config.toml
n_layer = 12
n_kv_head = 2
d_mlp = 512
norm_eps = 1e-06
rope_base = 1020.0
parallel_block = false
beta2 = 0.95
steps = 6675
dataset = "wikipedia_en"
Each number is 128 + 32 x the weight over its row's rms, rounded and kept within 0 to 255. Layers, rows and columns count from 0. Numbers have three digits each. The size before them is the row's rms in percent of the matrix's.

# o: layer 8 attention output (transposed), 128x128, rms 0.0396, rows 119-127, columns 0-127
# v: layer 8 attention value, 128x128, rms 0.0631, rows 120-127, columns 0-127
# up: layer 8 MLP up, 512x128, rms 0.0691, rows 0-43, columns 0-127
# down: layer 8 MLP down (transposed), 512x128, rms 0.0394, rows 0-43, columns 0-127
o119 097:102113061148100137116090139203093090174095166061109142137156107204165074134153147087145096107128120118140127152076127113175118140110170148140106141204147154163105117133097135132150127120105132202115119170079151148149179105145113136099101236151101075128152132133152122083084148145120139144124083105148114160176150150158105139114123119151099158141181123078131129141088139071102147078065
v120 096:114162172164147182156153150159160123089177074101143110104091141167178116165162162171152106129123108150137110157128161076084131124090093158169175096105091121118166030143120120155157117151108140070150113150101050132089125147142158160110075124165155091127108093100125161068135144121148116150161174128089137112146135101190098133085145116122108154086054160149152201159098152105162125103091
o120 085:146128204118094074170166087081146123107150156102103128153125118122153115145177129135090176062109138075129037088089091123120138130156064158112156131125139161089136135181174104105126160144080137064087107116136086163129175164182061153076124157125097128140151142139109157139147093127111111134143077118100105083192197178119178083110132147149117117130138092123172135112094125071123113103134
v121 092:152104113161081120122087120162135144166091161125126140177127082084086121124144128184170171172134115120128176152142214110138126074165116166156110113101127128115142201094078065122102121117073087121086189114115103161131178152125146117049106178135179103102158129163178140107140141101161166117105092118186129083137160101111102159065082138102077094132146144158120090127085134128154129180105
o121 088:105110115126105128092127127096183101077111142136149168158120151148135141131126163105120151141117161163052115123130131184078102093138084052094025119125117093128156147110167122104105161141146164126089056090154117130127109148176107148110133140122072120112119078097144145118159076155112135159105145077151084067121080069149181124135160188124168095125080106129173111097133121156121104211174
v122 103:162122075112091163141092111136157143084101084106146151156132107162153161113171146117132141151094165069154086086135088128161102134089154095164121147108154127091117053083161131078148131137108125126099084115132117113085198183095052190102140085090075169117106086181120194163154200083147098138105132188142157122159120142106128125145099100119155122098120130122185164103129156136113156062109
o122 102:130181161160172130153071180128099157141061119128123110163163179126114100094154069172147099154144171151117156085118132153075115142148106158111143132079163162106113091135110122103078093167103137125143123122157144157102139166127102122189178034089108112065080123169122084074076134102143100176134133091139099114135109176109144149144117068094122159142163122146099162189107136075096134090178
v123 103:173152115171074091133082109162113166139156091149170156131148142114158209110125113086150148127106141161146153104102092097141051146143092128116117111103181072122109068120133085167129090151068097086071160159180131088112175115114096101141104134140164115127150100078079104174096077112118099147077102116144083100165098091165120192118103114159075066136132131125110187122108142158138109082109
o123 088:124158141177106108157131162123125183163118165087164169139125148115119142146131116138115096100142096109094145063099110131093122151159089134171127138138072137111135136099141075089142192208105151153071133132184104111125141150161150121065105143162059121114176121108115151169087083083171102072097092123103133040125131112131160094150113187135108103162128118080209125145134190140092127136186
v124 105:107150169089118176142165108062131174152098082099167101103167103137143111133100082152103099163114096115175165089165088168113116173112174106075100180130160149150104133099132134083098189104128095140165114148100105070102183128100092158149117098170151110097100113148076118084121112097094121164112174137130128063147116153170096161094138125115067136088190145112107152207125150059094109115121
o124 085:107048153099132144112148169120125136112083111168142145148118109119149075138136142160158113190110120073152164093121106108174082140139111098185181134129091117155110099177180119110122096142098188095192134113184121164089112115108085147174146181080073107120125165153114217145079123067145094075079129171113106105113122144099123136141151140160093137091100109122132149142196075148090100090118
v125 109:152088137099082111176131102141129131140150169176142119111134091147178118089111078152092140177159142080099049149107174129097122158176132164167149080171169197109112181161077107209171140112078115120100144187151140135098092107169132109088139139174166093140119121102122149061094101180137102096160146153099164097144128145091123143168155112121163129171139147101160105077096118115145105187104
o125 104:146108108096167121180106122097121116087132152062126100145114080210123119158160128141115112096144106175186076169122142196154164105132149071129141182136140099127131148170081031135133123102200155138106039176181146151113143057110145094117107138127212092147177118104143145139153137133107136103171123101133167112131145153120148138128104125103154109121103164127142115097117185100101145155081
v126 112:166156085137155090088150078102112116145102170179134148083054129074135122119124163111138144123115100071067139138157178139159134115162122114091171110106117136173179086127132154134096087186128107099181160111121142154173128087176143087217117130179072090109143118124183144129172160167150119115131108151159152170099176124126120119167091066162158154149127082154174097137115133179171123101086
o126 114:117115115151103105114117069159121126098095189094159106156105049139099082125134167134116134165112152104103104189098091132118131115120126133122072164147178141149082137105113148184132125143143108161111111167059153126131094055164112147136111215136160112178154128123094092160176099190146163107163124119128172198175150112105162136124189149122104126157143137100085085095128135029130143136163
v127 100:143120123076184144116079120132182141137144051152088100134130149140115098137069096175112082064097206114109098116138082168133183077104109171167093149128091139148116115172134189111074078140191140178170118095130196128111079118130144097135157099085127132157148117148091134130113195155157123149147080101108138144082112077128114123150168117142185157141161070138163130125145129122100115126083
o127 088:143180087078138118156112130159086130156098154168090124137129157100153143123106146157176181123132153168189121131156193139196136099086135197162145107197108185127204098110144129109126182124106114129170149161103144081134109092161124080141117088134144198098086124122151145138134133162124124075189150182145070201140121096146119138120082080122141144121137168089124095133150063163128138100135
up0 098:114150171197158163159070115102102124153118123132108113053178110108141105173129141185127172187092137175098092160156132109145111122168195129172145126146151101135176183118139096118115135134064160144148079098110113121161080111102135107128143154110146137091147201131131103165150143156124136203093085108097041138182149158176168112145105138147095164082136148077104111138093134116072131095130
down0 097:198113127153085201143137152140174160103153105105178118109100169098171144126091189161111110114092082127165127134094075143080160150085164123165169132132089107145120093132078122113127121155117132139134082121194126160114076155126099121162128108055165114161127165128125068106101128145140016109117081092146094151148127160105155137125129095188098156124153072115120086084153161147170101118094
up1 101:160131105129160184083136090111104159094112123125115125172115136140165150057161100213096146145139127140128155135098090118065095181106107198081189088110114179165126068117150184116109138156122127146136106171129157135129106145100140150136143114185060153094137094187099159154130150145140098128100141130104109102147179130135169109104093062119174155125138184170137186118106162091073167140077
down1 101:127137137136124094145105158121151150096133196096165092181066115167086138114134171072154125187052167106106109175169136126137130161181113124121101129165174160079157144110143069175080167133123133172094181137154112100124104133162104074204114109164128178094114110100134142080147073139067153154139158184109136147146106124079193113112184137118166090125138154128100077101125105122126123157121
up2 095:115130090081131145174112123141085132140145156136135092113139162170141136164101148099102133135097174202114149134161129161172108107136128112124153135086101161143128187155169158196163097084102120101093106113197155176113142094121064125092171119136117107139120154178124086148155141087184127170117133120050099104160099173071102133137187086150125137099146165108169198134139212127166190140137
down2 098:099119138134116109118102118124158107154136131147160094123127140132116111089091131085062150103146128139152161101114202122122113191151142216112119114152080088129178123135213173148143064134129136096137153161175119122151138112098112182131131121100133100132136155103139127073133136135152122094097223184073098106126119080058160118040154146130143142181104134125127102151156148169183206146129
up3 099:105112169099140178117045132152081111144154089104106168097158127113111115156166160151122124134184120162113122157134100198133189150108106109078148112105114169181155105102163123140129146068113161106144171063173100118080169084091092178132117154102134128146104132100153167113137141132135094109118091190137054145152119083146180113180112106140123112150150161098133183113157148134089118226092
down3 098:149124120141120095086133122173096120082126145124087150132116161174163157112161124107142167189119133134074095115135179128108126149114078148187172163180107114096081100098101120054093128133146119165098132113092150094159065198075136087156109140106147157140175134154131153176127207165108080149103157116098148062073209124174136163094114104109144133152109108081106085116166109178134139118139
up4 109:101162165169136108105108154145154135196153118099099083058138174155150160073087088169147133106135122138202150086055151075166206151129163151057148102109145139131094114171155100104148125124147103171144083092112088134158123173090141135160116149110159161102123153156113191133162127130159096144104114181129177075157123118111176172127133128088098068152151134144085183096127146117108097116110
down4 110:124109187094171157134101131131101101098146124193172127166131117094081129149078137152213180151127152095114176108145137134104160066122101142085085099120102080128128144102051146177072189151138150140116125137096105141055168173179124102120156157109125172128117154175132167171154154149129114160140125092139111148158150065134169128159099183152160167141126109182090144133123113172158192136156
up5 091:103177168166131158146170157109142071090192078121144057126173152065120139088123104090140128156120114166091166091159080116120112191101100130162186183141081160147123136087111140143167070078080151087095194136069102106097134099125155145149159163150102163120116105111103176137142110137121120103141064108137101134187160139071184158116140137136138089139112171125113186117096137114124134119090
down5 085:143056105118143078135096137081147129144114110091120129134115120147145079140179108098132117197167100153167168080094193117125134110131119106116114125142113136103134123157127069171177133150186143144104078057117079097064093174153173067144138119137173156117094104048111142084164139175112094127048117109131113148119152160162071122133127168169107119100095151106137154138158045141104144149129
up6 089:149110107090101152118130116131161097104159158142092129170107122080065136163111171153111155160147085156137085143176104106114174100112172130137164128153080102157141113076116074170115089133122145072201116121123107176122113126161131143182161119147113088172180158170146148155126179056125118159178081147146125170090081189159115077050091078096101118167116109154118197140122112154134142148139
down6 083:099185146120144170160136113122110144131103171136157105165109103145150165138112069101131162145137091118108140119115104119086141135161097182087143213090091125176139102090161115090135147176115174107171113156190071098148051144157108127162151162143099098072117122083141123134087193106123121115036129085104127111101129173126094173144137100075148125152068141152084127099162132052130137158098
up7 103:140119110170087142135200123134176173099120131112108139070125164165148149085136145141144116105153150087081163160127131103193143106184175120169054134107107168139162117193082134142104105125104152161169160082119165134094149220094107108140143157114135166129087098130117114124162134129136139136128162112121153063136120154170178171195118061115158102169116124100154157156166097120119171212143
down7 113:144097154136116162109156136116088097102126143128122153119147146098163141123162118121090138106144120062116078108150139122115124124147209116129107166144255141171132172127111120132184227117145132133153122137123175094120029151128135099140107164127086082112109162108120162076124127091162124129103129112165182152142139149141088141039133126067095145136140132136136144115174108167099171110154
up8 096:116172087087117173166152146143093090137126212147141097141151169102109167136137131123138132160092098187153161134109164147189106106104125143087181122177109181147068047155142138150168112173087126149110187140169122107087129113213095115137099118166140139117159106171159158143149106124147146087106149198118080139138101131060128141114111135173082124167131121177120143118071131153121124132056
down8 100:169166125108155143114105119146179117142105145156086140092161139140164186092126140110133135171178102149120121119110155116099157172158085153190140161066152094092101152054156126161136184113194155098142089162125128079196134113116120085112137147134163060181136122126137147160124102185128186129159169181132146137130134160129097144094137156133154112070181087041182157141148137086128142165090
up9 095:149148173125117142120103122135087106182171181111159146154086194136099136082107193124166172130166094164123106130192110083136134154161142168146094167111140093077139103149132098110084147163098165124111159106101095111079160127153117102145084127130084140135144150172138095163183173147145164151117086218073100155138117150135130153179091143103131085159098169088212095137167149143099175131103
down9 095:145148107070080067109139088107133118166044121131119172142122078104177134149157158162081108133129129131134100154115162136119121129135145147116107077189137079148130161151208142114139125070156097111115163086090084115101098138114101142099145124079134157117122131096155108190158122172168129131090131132166071160101182132147188094060085173106121116201138089165108120135114158176204121144124
up10 100:135161095120164187164135112139155131100075161176144133130102150131109187090124168120128138133058147146091149088051161096144095160162095131076136099166181112144175159179178122146174125121113151156188131135146165125119100112127096082211124110141158119080121120167119108171073135070168095087132071084171112134141118109139120118137135108128154069176155144081150160172103128096078112158165
down10 102:146173120170117123162192099125083097101135145107104118119121155145136121185117138120074112132067125120190120212104133097108085078159130136098072081102126131081206118157095115181108102131180138123154089124085129130085089118155140111113132119146149142151129155114100156078095138162175082182107129168094136120150111188098147119173150160147081159065128083092099093129124059108081078113151
up11 101:070157116129154195139090184169129163166071106126143139111129193089142169148091120106188124177149158137146116084101122105168204081161159151109178164155116090147115128096084153064097189139135127138141107113116095078128143131106098125157112091160147144175157160100109174094084103144113121150158126131110099105134052116098111090185136150177099131155108149089135107095166147093166118201113
down11 103:180129094090114141081147111117103149118087096100170085121118073154134121124161151131158186075089128108185143161132117088117088146087110166077085075106177093109132095114168068162079102134184090098117116118157118122066130136150133123103095138095199166135174125133114137147120144166162053146112080134142172156116105115139115092139171087095141159220093104079130160100122108077151135150155
up12 104:102127104155159124160158132104153092156095133162173137134166095070097163101110118109088159150119121155143103201103169104109134101139130070035122089099201150183160126143104083121125082169117172170095156152112104197083096162122090158108126174162070128080134204109134090162130174119137133109112082109164116137139130101144138131110117112175160157068128146110180187135147140096150122096145
down12 105:133132124077160151164136149103076129133110138119126142086137122149161107130165124155103137060174152125134099133155082119118033085150098173135175174135046155138229091142156123119147082098137117121106112075124131131166091120093130143153185172176126111148108102118140146139141137154148087126154113106170087064091143095147135137057156193081128111172099102155126149139065116085116078114153
up13 099:108138146139193105101120084115129107157174088110159145108109128045112095165125156126080124116089100165125099066121098094166119160151140152116190083083143090163106115194120156102145150166083106101099159130089133136135156164208111077151137076097125162181118142148088129178154084116034156074142138106102105112136111139139142158100113156134076127129122150126122082101054123099094168122101
down13 104:195111138159099098155163119129125060133090141130148127122130076155120085132113168103154130122116164175113095135155119111110116128155175071113121150055112140154135061073136157157115178193147069120139086137122152116136055095094072061133129065116102161132151114102124116108144110137159191098165137187099157188175124140081160098183142133106128126120132102127110121127107162075073070157157
up14 100:129209144175066188120091147163123154117166189135108150088118126104144157062145120118157055079117128123168165138139129096151074158130093110149178067124102131137101171142105116163164110097149117133076135157159078114177129149080135083137130115174098103129124139120108116174176135134094116111099146143068072165108118070153155128147133125089139120134140189143064106103038156098145132136098
down14 101:158082112090118145199166108067162119133153153137101130068122128066104059119122096174183095084105145150132180152165144155148052082147108144114181182151107129161094056147158085163089103137121136118126100136119087118098142138139142150199135131093113074140191127144157123098177154158121106131140154162160150147099171158074153120137112138126115092118167158153133114122091138164199071120150
up15 102:097166176164150142129090131164110129166106132125162130135113189103151125082130057178159180126116162152080114177126078136109123135134060169090115145118146091135140099128129128094099137114143163094077188163138100108125169181095196132101112095124163124195091124092139164147101165164140165161130170089075097101155129143139099150153177096169104102130094137111127065070118141037153154099115
down15 099:083135157137134143144110060092146124118159164135076139151186173116126101129127151106125147168155198129109168182118144103162105122137209109119053085116075083177124177112133164139123132109159145164164154071170084122107131130054079183147090078087211120170131130111090152089111079097148124154108167108101112121087121109091097144118121154128137161143126122107112127084087118114082103178146
up16 103:132132149152175146123108121108125112077129135182130062138142169096124130121147113133137171149123132070077199100159146069075112138196124188060168139123115103140149108124132099107069108095117129112128060079114136071139095097136148147154146154157076131161128102129086076085102170155139082159132094158181139157140142085091156092130182099090141121145127114104192161174145116057131079093127
down16 099:119148193147182116120148146099134115108065140119096122114115091171133118065162100169096165153167131115123167143127061139098189066157119077132180104081076126084092112132157128107096047111086199139119093113090126170103148055153131143132101124137061159134153093150180125091146112103063118154152125140125144100190099074126104104153098103155112149118183081116109149151152126114121131146113
up17 103:157108205128111135099090142159126127124083154147124109101141095091151168108173131122141080164076141113118138192182124124103118122176087154147119163097118168138102096172179118107119109108095157132117105046110201153150105144126115215155159142122075094099059136128158119133150153115113092135154136207130163088095104151090120139193160098168123097111153082148166156183163129103170102127170
down17 094:061189124104144076124164145079140152137101114153122109076131076124143189097149103090102147099129097097147129161088142092177129140134135072099109163122072167066095137135113140139147071123060166110110117071140122146121119124090134082113185110153106166095219124080089078123138103134132124158154123112098172126167137099116130070163104110160128083154103076068145142082156174130126094092099
up18 096:142148111088151124151147124105166069146153147109123076127108138171156179109161066092171122126090141119154118124111167140147206080153133176127136167123131140082052160198121084113107090139124185137092201169153160151113134182132112125113135157128088121160136109109118064168152096038157157143160119161072105117105110156167108155129122116153166092143167152075089139191146132098132174127141
down18 097:147165119142144185112153117116115139172185124181161176132135117078121145081167102129090163152074116105089128125068150101137059156198103103054133180107102155113155075140130156160146156108106159132122144100185138163115134133165120163108102186142122161108129197077096103058070130096127143108105112191126148100150079118122175126133125175140131206096136098114163179116157139118113125097128
up19 113:132111124104167129175086095082151123083186123169110113139123143111127142104147094166097075125168195099132146142138115132119172092152133110170111092161116147116128057175137115095082085132136110115121092097137108137123156136136114131118165090165119093070079096147088143145194106203118153114173096146180161078062136151040169160157100142150177123140140131075135170125116080200171115142136
down19 102:127093090076147091124125148197126133125071174206134093120137146121152154114128102157127115131143106120136107130195136136104069127145141152189149139131135138161133077193143124144135062127127165078174125090092119142135141152093145142191148078163125139139157143124135199072146085124167078148150132160129135118080160178112138196132085100129131149077170120090082136125150096126151179110031
up20 106:068116135189161068131092121132096179154140140136102144096044123064116155174081112166126131164133125088121149103190103148143130103140108198143200111100150143174089098160174106134148133114143088141156140095125121121128147098163134184142082118114107141126068182108126170151166206107158107116143146186143075150101175139151145088137141115157135145128177190152161086159096132113122074116101
down20 100:115153119157080130127120144047174121116164158062121112110152131171144176112160132071117127110148115163109190114147144118142167111150184097097098104147186098051178131106115125092088136172125135147146121152234101127076126157149140110123101130108179149158152161123112079147131122134115138114057090127040089130170165123126151101108150140089170124153135133120110117179106138187113090071103
up21 097:117073107176128122078101104175105166078103128126185184115141106141114134119152095167110061125157102161045074181125072185097147192187153080162116143116110096130112125166121074146073117172135136131090143107086142144120133183123139145157150179142115148154111158141090134174135100161138120143189100174126163097119117152085132101156179124148083180182146144152139167140158137131138095099090
down21 097:074096166095142145137155108081130101103104223196151123148136105167099159138132091095150084116152061098131136170111166152119144096142132133091145079169175133078091190145171147132136081163066093190153065090099171100092139127131126130129138076126078198090151098111126150103125135143148118166120127105139118112112150119126090162157139087132136114111176078102160153075180113139176156144161
up22 104:104168119134133085118117157122133106112074151151160140108189154157141106114140153189102089095123148164163081145079136165158108132115134184114164077157110171135124157152114093147149124150182198146117156087086139078118126167109086124191138135139097114135076183111083061119086181133139121135161167145179038110140085145099181102127118105137165189125150091121148154163058091155096137130131
down22 108:130119140167114124171147142089118098154105179150174160096133144106087136160133122141117108099147145197100110072135101141125139195094102153152141085159178137140171176089114152165110159158114146158078185122117120156172146065096120077162093110131199196179178196182093087043120146132147142153132118160116115166079136135191151118118145153128136178118101125126125082107141137138178119143171
up23 099:146097103139060087130059106130151123134101099136115149150115136187189127158105095070146153124124183107089153125134120070155203133131109117150118126152088105104088166218171137154117184132135157140175139162145143162112114117123126152100089153140148173140149128136153137133087154062124113152154081163116060155135080147167159129133101136108101152097130147065117146123026054125167110110142
down23 101:120120101109137153134126112101105206129099164130123174177150104091093126099197193133111141144129146112123121137123165096143116201122090114159082120164122131142118108136074151149135117134135117181112144181167166110066076106153096129134203123103135153172141120117138126108103113103104153128070079121071145095135120121231104106191096172049117156192120135085062124129150109091113120150136
up24 099:069139065151099124158132081114092111131125181103123063148149137140204094113152104102137174096169158146159127183162110104132149167101101132089132144138137158119081121116155138159092173105142100190108170094164148115160143150075072123106161117166116143080144112092102144179164121070108095142143162130165104105164113135129168164175153137162045147090104199060157090120133129079099153129130
down24 096:126115083175162130154133081133123153135174133081100104121138153120145134122157121111203123117153105148119159117087129125166068122178091114151159117131147088121068042154137157076097131135216136128150165163137140084119076147164131105155121084072077058108154105124158152125140192078159067100099124129149195113105117154123041172141113137131129145148098133154127097106134148155104118067165
up25 101:082121086149117138151149140088104200114139125148085108098133119084133122118140143200101187080143142154123137111114064174104196127171104098144167109083087154141142113124162137088098099128078165166110086129141092123167062157120120119133139119155114182110073196104134170112170162100182156091124080145166091091195154084098203122154119135107113150137154125067107135079162116113130107160120
down25 096:138131125150057133141127122158123180079075183119136130119160075118133118196139085116085127113111160144142150171143163164119132163172072127115110162135120089114124087076164130108142167158159093133131110156125139090181178129157157097162134098095143080154119141077128144155138111176131119130094146180154159144161181160042111140147101186090136150140155088100156080086123082181030115154143
up26 099:110187128168089151184108097087099121106114106183120115157140133075190115159120117179101155123135129143175138120155067085119119131112143096116085153123184154145119089150112161165145153112067148121098088127148124168042084150104060150108143167106193125087097109080145109182147113150147091120146060165087114114143151056142142117116140095095116095119082109073167121088103131141115110174086
down26 088:113063124131178056171167124116179132144089121105099112090134117155133183130143159073125111094111118118120149129168109136128066165121175097156138149190095080149112187155142163095143129154156080111111144112155131112150141199179155056145132122041156129130125187105164107203161121160081136153080097129114116132107127087156090140099107102128110136150079107120160095154139138187114078165160
up27 093:151088133106212088145146090171091100168104142073127125067147105191141158159135138193119131096164180125141085099090066139117172116127147127167113128128139137127084102097140141127141124174148115116157120142118070157034176178153127152145130120118178158163135096131113140166090231149120137172156130114106153124132137142154139163138159078065162109115106166121142132155115165078067104123155
down27 088:117116137138161154076101157074136161111121152106118196097101155109096118090130104102146150161105071109057096160170162154144132153091132071065099137124137104120107159063096124168107116061142128166130089135161110076146147131141080169148107127147140121151123100082152214134125107182079066169104139168128092075130122111168105123110152163144127169103078144119102111100084137166181167176171
up28 105:101143147112112126084132166169161121102144163105178107104082103117176115116192128128111116128164144095148116116106074102101123204126149175084087087112106160164086133139178122105101167155080134184182143152186119160144194133156121141090125095117175154131103087089157101122123170132118094151145137166180141084118172074152170130171157088186150091128073126163129146157068080075148136174121
down28 105:176099163118124137153148138106108122197148169129094119124121230064137165119170108097098102184137182113110155130094159132090144082116126094098141158098137138102134126168158165080121095206142116062093138119118111124140162142156097141105115072167101116168133142147123150174108173147172157128109134144177140191134174114090198124127124084134071181105147181170085124123069162140131125098151
up29 100:069159092125155093084087094138118182131161066131153095153090143087137057140088092138135121097112150184145128147095154144095091100133151095102149142101094135094132107121149124129105099114148153114114187162162117164141169144107139185192114142113110151086139103178088065180144172081103138130113079094109037126090184100109154118082151128123061107081143097121165120068140102087109134149119
down29 104:087181176102121101088160122135178074152138113117122163151130091140077089167157167100178136143081142152121091107134147142108161176068120098116178088140130116148105172112145176115102147175115062140159157167144157092159084098087173157168114117084157189129175102160125154107112153135157128120071148113137116190083051131119147138088147104160118170145190119115172189142163135149166126140175
up30 094:147138137132110129089107096149089164099186125150120066129145152122137130104159091078150133105162164165089200174117105131103130068166066124139078146064159153098145135167128126165109170131145134122159142159121104115043137147091109099124129040127119133147084128142129148157156130117115117167103152128121153126165144068149130207137123110153073173173067163096108222168105126155142139160157
down30 092:064139158100098122195189103120117091127106145077115114146154110143163196165127106165133112148175144104120088139142137160144132178132135132145099153126110130164132201122107150141136087154177134099098163103123104120149064135134139070131152190057118142110126151113156131113127142112116101060065124105067142167098172125089079120214170160084093160100100127077123109117105135197139154073136
up31 087:173124123119127132156153108084147133133148121120190052146171210148144095135115095094144097113152167181142145089164148124117131137100128149129137157118123138105120149167127074106110143169169122134132162092169152066138150105097134078163147155088114083073134132172106105131099113110141156130167125107094092128076105176095118129071078002097152104146205160076112134140086105098125118171163
down31 091:119138105184081100126136120089120114133043185189178090099103134147121116125122129182160089105118114112089143123111061101167110165175175057097073077185147091116093174153200145129086087129117126146081149115064064111147120128131148167060125148192088126135098061107132120143137127148099098151119117127128115124115108122147138115077130121134100145128126122080183130137167113143142115076087
up32 099:134140099139137153085135100124094171200182106104135131087148163067086111160160138125130148103106123121167154152109118092128155113113165161154169166133125140185182202106149166141171133091166118117142095130157153131148195119151147078155134148120183070081124171162167174130134132149150150125193081114125122101179162122088171122110105071140089066099136171118116094099149156075081059143152
down32 102:177125123202128163094135129125106083103123174181222106144119195128126141157161128097085156129084135077131148119140091082137078153177114144119177158117107148114158138143163097117157110126158133159081088116075119120088112097130152174140116166117186160183154127113105147114110174142125134072083119175127113135174154067042111105108131082157104129133151121128110056094098103170133110074147
up33 094:133166150128123098082133088134134159100169073145148087171117175101152129122144104170110155130154119072171108163149173115091160074158138098150141116070091098150139106136154117085204097101181136153148101097152166080102105183083164114116137113168139124147101135126142152126098160155166167188176091113163106101094157132195126149082179129136161137065134120074087150073099149121191113071150
down33 099:082098117116081123122129111122113105106156178150124102118096116122152160163137148112179110117131163145119068149168155141138108233127195165146070119176110129193104142194125103149173134130154176063116120166099173112152136165159153087161153177126089126106094086163125152114157130188165142124120125094132167116115133121097092174127159071072124180163156111123148208125113133106147090070131
up34 105:096168128051171135070155087149102104123151107162122169098110135147071128148158147121081179098113134172132121135158115118088115130096155121108125109170132096073165164155173118082075075137105137069077106159052167118075128132121142142150150173142165131144144157178093148141144080171099082163172138106078098084147104074117161179185141130088115135112085110128145091144147189108137156169108
down34 111:120068106158132091122087117190093115100167089117087112114138113162168098135172111132110140134215132154076086153106093113141112091132132142105128119117104153169116128120114088145117100060177064146189053100174078078082118061130128180147122117169156151123146128111124098138109123040111152161128157107138100170143107134118089103130178072154111098141102099156147074102070110159158118094128
up35 094:089153125145133163090080142114159172163094160109117127141078144118156103136137094165082124100145158156144070203173096117092102053144141157100128113103072149093151165181168195157133170162090090161155175056178135084101115098118141099078143121130195109149120135125120118186113191182084097138115127129066060130138120158085122127140156137131165137146159137147158126135138165111154093149135
down35 095:131095145144075116137095149163158130099164147107100105117114146123126094107091223102073115108154131131155138098169145156077125080151119142137103068205114160120154157140123143129130150134130143140073095131144126115124104119188072092069120132205164143140128190155075104183195198107121185110132144145175104153125150098145183138177153138132103121096133154125061086175156105139155165113098
up36 095:098119148104137144194074087188112194106155134078106119125085096115145070175109105141127181149142116168116119156097169086159168121110124070094083168096127153128129124138111119081160159182111103093111123111153136094089138153126069167130130092155104136130090141089116077163137096056089147151122081200139127079142187140107154148092075089119099079132120166111110139165101089108063156140111
down36 095:172116160113119111119152176153105137111050135148122089080093132102111127145139164124146110144059130136183068155106137128122087151113142087130153109104150090189092145140054117079106112085196120195119147113141173085154067133140140032171136190146124090147150100078151090116181147152151136111122192098113118141126144197139102128127124139181131126096154118140134156087111143123173103086157
up37 103:091101120151104136114153107065115139114141129093102084087160111155079136161112080192095125167128134173087131089168094145136142125165116213102149117140103111106190075121103127133107033114179133120181105094174101148092106103143097159141125150115157130158113106202143161153076106097164169097114114107109099052122175113086158148132178086139093117149125143088106103146124071112169094119094
down37 099:140094092122112159135108133149120138116151168107096156141138141101132141121130095176130166116093014113068136114047135104110083089128156142126118086082106141133166172148118077109106126123068093116150100130155164123118139182171114119142158104157114082187102162110142142077085106140124137143088104167102179103123084119077159188120091124146141163070136167206122109113196158088131106099075
up38 106:162157129158091099119122129144165145099131135142168096168166134132160076096109144091148125148168116130137103143140191142179111118181161128132096117139147158118142184178157173138075115137162148105098176133124187198082171061150114142144092172177093151135076115120099099154077190209148111151117092112131083159112131140120179130158115144196143083131134132132090150121072130208106170098138
down38 109:081128126113087173103123141089109197119179148192149136126101145134138092141138155113176121138130192154129104160123120186120140053111153129107089111093096080146137112155121149171104132173165163137083125111124093228116115110152190153116180153112100204118127124142117093129079104131196109129193096127090069124125139086160089141115167197152094147146129130200125120120135125163132103096128
up39 101:102121178126150131154069173100131109155123089090134089057144093115134151119173122151185060138155114112111087167129138145115076089117097155085143102096089112092094108186104156064100134156160187155174122064122167139081095113115161167110099118149091144079145140115153182159116077143065098140118177214175115121076166110116141132162139113115128158077108112103116102120120131170155102102117
down39 096:098077145132127063104102158118111123108074125114122119115146117110136144128180134145117144120120147100098112077165086141097060144117108112187135071161096162145150161164146128160089146061079147141127158118222086141079134079169047111135112161164109140166160102098106081125099147183144123098153096074128110125091159102166118135186159138104148169123167076091179119118143134057137118090096
up40 104:167115051129126109145148130169164145149075124149118142115133102140152161102093149147158141109140171116115137097081154109188111192174101118116141106092098139159105148097146148126157113139140197188147089199159102170084178079191132140120140107152090129135131163096169078112110171084143195145155123170101081116160166081145151182146159128152128182149165142099126115178165085137089134170069
down40 106:188070158107125110134117173086115166158155097048094088141166136057143105118126125095119176132124123109103131131126113097081193154108121161132131189103130125140103122112099121170141125114124089114103099103112123118146168116102148157126208177076110161127154123165160125093108086076122167085092076111142160148129139107140098160159163123132165079143176037082075174111136135092169130197151
up41 100:104124158126102110093092116175142145138084135182164165137173131127187176170121046197164148137166074116115096113144194134135126163124166129123113124142130152106100177138206133143113062156159193148165126135170171085110132127092101133104101136159106114082104187161100098165141142153144120188106146178135145139082099124120199108129132151131140108092145083161149124076096179173143149107085
down41 094:092166187070144049176091133092161105135139097158131137100123145196112125099070113196202109161204127118133189117091131091134121167097086121129084098150115068147183103093140067127077145129107140069108127168165091090183127115123120141094100084049127092134140159153115087084159141150103086137079138115158104126104103120111133141141150127095108155121106132117118099124135142112130103093157
up42 107:150080153166172128096156151054118157138074133112158135167087084163132094141124073125124200114066144178147102113137162070128147083216125108105169099169095127158145146108146091079162140129135118115122160149151165189133144141112156097107174175190144146147059128153136164146110135160117125114122091102112119090115139082093099187075138103159116147130082135109155118132084121061179141114096
down42 106:140142136173131126120113171103156108163120200141129147099101164096165174156067102147181085130177163083154066155128116143138097154098178103155117129131079132108156128072157128146110127099177159124251124157115103173108112118093185121172144080132153152154171118164127089142095158111137167143137113138066128191190099109159165127102135111131105119117115120042108154151128102135160106103100
up43 104:182193155101103136179158093143127143141173147138112123173139114145125063143097147194158139067105175106100129152128123125162152116112117130112079134108134146121137123184155122135126155081156120140122129149156116085092065138089058085172151116141109114120078154158158115162192183107087131166141163117099079112196135184114105133077177096144079127111095211166186108145120134158156126171098
down43 107:176127161124128160131119081127103135117157148110096113107138149174137188088055139089101043083144155178132068081114154142130185134081139157110121095123102034121158145093148178138125083163098141194122204129143154147105109126168114104119136085113137153101138088115128135143148157151135098114167115174120182135149166069148122103199111123178112139181186075097133100097143139144120123127106